Part of a small language model's weights: MLP 2304 tanh GELU, 4986 steps.
Each number is 128 + 32 x the weight over its row's rms, rounded and kept within 0 to 255. Layers, rows and columns count from 0. Numbers have three digits each. The size before them is the row's rms in percent of the matrix's.

# layer 5 MLP up, 2304x576, rms 0.0235, rows 2276-2303, columns 384-479
105:097136077078125121138094124128054185128119069146096076205170132186163126157082159099117099149198109119155063103079109088111098115111154113123185088116138125105082142167096107082092144158096120168138193088169176173182126150125116130107072079157160224117098165173085157087100147103118183124
103:099159080110117105171170130172112143114183146116116155086109114080097143139141075145153135123109190153072073124115175076085103115103164127109094118157096127152082131145165214121111148114134141166123126046126128112082083162185134095134071136130138076074121148140148165132160164096171149148
096:118115132182116121133150135133086119140105163138141166110088099128135196144116154131125162172105163157142122135096106092140196078116101112154131116105150145137065116127104081120124171172144066108155146153110104148190095121070127115144086182114224099117115129158152075146074093151109125151
100:187151061137126081114104116120119090136071153130142119142128153125110112124140083126125135146122095102120116089146104120141148138086111091079122126139164152103135103133058136102123080128153103211122108096122125124131164091169091115148145102084152120122087142189143148160157108192138106208
106:140106201124114139153132115153128141153127110095178123115146137131118138081163170087147170111170129121096098177090115208125160080093169065112114140151155111100150102099144067107128108134148142113080131170219088105120129063094158158109163166084088144185104119174159145099133163107140100132
090:095091099096140147115170148157169157164171135123096172179163097174129114151166104106152132188177148083147125163097149126161176085096086131184100142101132190161131112101139107175157064165200178117056190076116122153140132155141152154094151116120162130106123183131121108146185161159143137134
073:197097123164125143110160140174144146112149080153115164175124123128133112102147142103153096122220156123160125104145137088157163120068172138176163083122132157096181112163086116173119118107141098108154134144063149151141201132112112165080110115091122140128104109080121126074084157212129184166
099:109144147132130126153158143113147076134062092127137100145076135156089116100093194128093133141088086108121084194171102146126207042102153156101114068141157109162127084177073117134118165121112071069153167098075168155107136174143107114119136111144170150149111131104109104129109127123170141139
118:207122113158128127108085109098081108144135145099151144165115095166130134134119187064167105157150076085206138179086162179109158174066132127180151097111171104049137111115124103125129134151181130151142138153110154167188123130150121192164187145133151154135091093144101133129065117194149181110
089:125085099135082137115126121109152083102080144130131113150108141201073166177119045138113182119211115168137143098151115080178082137123172179098121087082132152196179062143073139095092126114146167068097125099090179185121115151136158187159108129102143164116085109142160152120199104122158113140
096:134143096094150101121084097137081140140131071114124146142086182178097168180139167137098118124120126091119131160156075134104162111111168131149090121079141106181157054189172113139175089116136158134101156190119132158142117187117141124105110124130199183140110103134104074129109144099081177184
101:121148117121106124137086123120083088106112127112098136138102081132148166061131109143114184149129122185165120102048149136076127112149084071171139125110160102150090159125105134072110143079103176176099132050137108103084127133135124181134117171150132069163143137174136100168117089160145143131
097:153115105116166068156117110169115079167090121128121073115121147172133195127093140116133155130145072149081124109123133055122168159125120117104175105080192132146102132205081160127133132131078066116097108126147135135075134166114132121126158118148109163179171193149124142090132099141176157143
106:081072111089041112084145153160106100114191122121162185107073146155131194120119093112123140096095102143089115128099090155132089125157136111164145095096136061142061082129116096126124103157117086107097146119129162145116122129167104117107115169089095096142108173108079099166122106129080165103
097:136129085189174080187133091110109140107112128158108047101101142152177187085144097092136151113175092089147105160077069123136138123081193157149140112145115156129121094100110107126152077157088075104131144109109091126167127098115109153108153121144197186122141160197134131155079143128137083084
097:150176131100065125078175145161153113118137071091180123140049151128122164139159170068074122123129113054048082082069110161117151106105159141211141149157124133143077123088184073150140098153140127098076153100172138154078080137181134097181081055139097147134088147130057128174066120058109213147
100:106123119118141172178161109079122126150122086124113124095110132155178155107102109140105084116099118126131104175111084133107096104096166123124151091140131165157121134129052117154132179131083162109151095124052109147148084153168160171090114121143089193123136139140099144136138135077137153088
094:131096045178121123137118136134105085104090114100131089190114091093167162159112076157127160086100098177118202180143144119139124060118134107135143143092115160115154090146155137141129166081095084074074088188141145166162090089107116086173143118110161172210135124166114114107142183173112167112
106:106113136155089148117185081114125076145138100104142133114141103193112149184077138083107086092172039095125114139142165207148080118107060102108132074104147182111128123061127192140163153108154125141114181111106163103109123138154103158111158098094138089101051117146175123098089110156144154179
093:119095077067151145180177123105088160157209087119125147156165165153125164130247131134099114191125133032136107133077106076116170146122160106144108142134172152081083128113118180092131069127102085103099140151117152136132142117167127093147162103094114134179077163132160149152144116054150131095
092:126179162106169122119138149160147161128123067126170142215142126110137100134107120113078098201106144132149076092130099110132147147072104130130125165116118086183125133188086123068125105154157072142134114102146185150099129102151166113151215163053152130072154197189118094098111080159082151133
104:095090188153093114138101157135106124149120138060137128130125092105030211140081149130133118113183133127102086131135167088106122129126168151167186081093084118106144119114125065122090066107168140179118082177084167125160136051110130116116129123044145164192117127173092039156128123140154161095
106:141150112151116085130137125071079116140099138057127135137101115100138132067159153111131154112107147133164158147134111166098099092096115048160125092120150067153074125107122097065113127079134087148164136092105155118193076098150109102150131099140125105166104121143107114086128127136163128144
107:065165093098100154093145130075146120126084127159139168066096162139135100168105159077093080172132127111139111168111155099181112140130127163149183111106190087149096153110154148078121056144096097157130143165085158157117090089148140178137102069122170129079079095145079108121111093135147156136
084:095139148118061100163122094155140127109145113125107126098124153111136081113138126106138153116128157124122129119131099196158145130122144111165120110165196161122115116160117141103118103129139082102076112156149095109098136113115170180189189160128154155131081185120139106117136129106165171113
091:143109143153094180095120095124105043146087125139108126178162079159105177168090183105156155115126140103062116145129157102125149125146062140147153075154099159172127042126132140120211102132166129126150087154110175096101096126146152100099126138165189152072087086108099096171043082153137149200
099:130100144068096104154134104169135101169177159154131142110147112178078115108117123116150125163146130092150133148125114115201103165070113122134128118123164098152080151123093097152137120136147117194144056168099190155127141162146101106129167131118131166125101135160130138120137082139149115118
097:090141131148085160086148120139142112169146085088127171117158084148121176178151129089106153109179149127157157124097185153150115194052149123172154096069131147123151051145114118113138094128128118149131090113106171136138081110113115086131195147054188081129110135147136081171072069116093126139
# layer 5 MLP down (transposed), 2304x576, rms 0.0199, rows 2276-2303, columns 384-479
108:118114133155149099100118134124141146152068128111154112117106138166139085153144112133134145141098112158102123091153133063154135096097142110139069083172132163187135101154140187103149146102141131081137134135085109119111132111086146122113156133142148077179098138132065133105203110152116094153
115:158082188147153124069103121056139117139059079135129100174144120169142113100119147093117114142145091150196197143117101146180141144139128106112145156120168153067145095139075072138135095140154131100147141226141132148162171101062127153102164096104107153178103091159079022141085115149089117105
101:156143107127139107133130114127112180177160142163103134118141128073143059128067109155123115135157136142197120095073148139110124067174109118061134112193092171143121129157100117144118135105105126124150081169081168056161141094153122156111155104106139179176130089134119107117192195216132149166
104:108155166105055193146116132100129121153166089107083141089080151129150142155171155144136076169126108086210138175136126104126158097102160142191130129156152131131146131147098143085186157130143155129094113157116147150085143100130096178154122126137099118103095115115135154132159125142110119103
111:073060146148150125113078136105123144142133115163107125081096187116107148117163148111117171123182142144174150139113135123102079140102113179135125222096130112176107173158118090132147102113157163070111132193154085119132114114176099076210145107146062127153157143112107083098174093160057115125
079:165181149200108100114160122059140162159046166139128150141140127077132139127146095090101079094089141108114141122169111130180101172121165125103137135137077106122144137107144167110093119068131126106183128166157077074107101062176129150083149149113151139048138116151141140142116134095108113145
061:076074111146114144157069144114195144196121137144144145099130179179137117128158162134137162106093111140085095177122182137094096183113093141094063188132126077062126103155128075146183094120119153153128140133121100122088115173156123068168102174154193071113150130089090130113193160123161101091
095:130088171104066126105119135099161194112149113084124119143155136171120144110141175184148133155156134144121173140163142131105102153107142107105074138117096119141149183130121136127192134135169154095111148134190121124155060089118133040115109125102098186126153139142118146074108170125104111100
134:105122142154120123173155088129138108145117189071153104141046099092170090155157168177085098132124147117072149118133140125120081149126179087141124109166151111147143107076172170064127132096098175079084129123117122134112073155154091140092128167059192167124128127124106127151192143091096108126
084:174134214118134080127174145135124087097172173072128193084112112154188142152144158125107069101099135141084135123170130163121153131145101112167125138115156140115148101168149136074123163151113184160094137106141136115140176031196164110141180112114109147146127092086114134131127156178117140158
083:095112125164123154130110107091144124151112202160108124142184137166076065111105185070107072159125115132131115037130069099104148120101147093096123143189158145105162131106127140094067137199133097197134127109206158155102142125114100163132076124151101078122117133148074168153111142113112087154
109:105159038147140089162094113173123144078140208145123142125171111095111102113163167174119094155056123112172217089177126120155154120156094146138132085163140125132157171146111067085134052166099131080078167089107115122130121150145165118138105098137138133113173117142174111168071150180055063178
090:160127135105117113135141126169201138146097152118118118132144104089156060105137097160127098177130177208120132075103129115173121132109158113181144121151104057130165130087166106072111107140135116094129175129151073122128156093112127142162114152095185123165131111180098105135163093123157102121
113:124113161081104189133089141124108175107170135059120114176146133144109135114124090156157066171155134172146153108175122076055108137115135131134099095090110114114131102129154049131098141173197198159126197136159112119146119129220078151071170135109243137085078074122119153122125135099104118197
088:066121112130143122171191113045114167101118114154129168168168107120145154165103174115179059042047158082149085160169177143128177132110141087155175112126141132176170107110097150168110183111159139088085160149141127071134148107132159156116119117142117101123161188123133161117110192152187169185
078:180159086153092112164157119130185125119112123173128139104063176167018165134109168062128054094162074117108135121162173143140144155149101108116155147151144137165191149072103058144118201136156141134094099162132169142127146153069143118148130094121140162118153094131108116113077172077091058127
089:172157125160158107095111119102066142111106140154183155139163090077082202116184161153135090126120145127139134137194113130121082123102149140144109090122190141126172131158161091104100159132083082147102132124150208109063078129119163158142145161133138136087176117112116085099144087168119152094
087:139047137112083123151128134109102046157155117150127147097077142112037151132117167097161050157143145043091143106113123157070166139113084145122129115111104129154117138139137116131144101140156132189066143113149118150139172136072081094118141111132141135117118127117067075187145089122145095130
103:140163129136150148157133140142125144108149147151126163147199107073151176192160153083168099150091086110153156108199169126104149058100094068128133107110131106120169113160107119071117112080145129129096153083114145129158178117121142158134140138183146145127196155125129101133192135108126115112
084:089131140107019120121132159145117079167146146108114144148132124088098117158072084111149183051103118133122204107146133121126117140161098139094132125083077134165120190155163101098119146157142147133125147138076079176083142164170102111072106125139194152134159113102096113162088087125116125163
082:115094111165127091091134133137099145130109151101163112095161075141104088123133099148127081127079141080116183133155143114154134171157167127075208071122135144199143099140175145158106116106175099175116078109118117108140179162148098146141144093154138134085144095102152125153095086098120153105
106:153119113160150179136097122102110099115113122070125083124090107099158117139130104110168102074164135108155098155098096136084125101159128148060162063092157137124141196089085139158043165131115087168136099146089189144078142074189185130066125152110160152128159126139163136086154172144145170119
110:155185114190144087123137116126140162139133069124172055118114154141149145169136125115101145113093129103122122092166108130126094169119115126097119165173057155136180129079164114141073138110109134119105177095069133104164165118168130133158119084080160122136120143143168127122170155108181111104
114:135132158110068078081082107116216090163113186150139137085160106173130146130094089154156161111154162127150095111167132138147095113105162125104083085088157132122099126154117137109151067117140113159115092088136098089123134103122174194121130125122086132153138059076136116135080102162097139179
081:081047153086105075057127111136158165084104151115152103111113102151095158111115106136147114091146154109163116106100114150117131140184120155135119163168146100085156065150103174157157180155131054129143137149112125109145115126111062188162123069146094150081096130113125123093135114167170041106
092:099110134119125076091162089157196163091131106107131158117189135228177091176175163103147174127123152145191137069152104108150070161146180147112096132123132113155109071143083119164113139064116120134130091088203148166134122153145151113103126107067115133122099114124141152121100149133137048107
100:087107111145105163122060118158119133129066137123071101081182183156135069153155098161094100133211125123130096134170093153148075178079113147052141201113095073105126145111153134146118115066109133162055143162154101158126158177118098123168133143114110163088108104104099126195184135160128171129
100:124049108144150183183159117073121175140120112118115088168124083192125130110165139115203088146139151090172159091144143128116090137153132146126112156116171193161165106131158136122168108125127154084125103161098179091176126076160093064114137123086042143190109170117135111124144128128142204119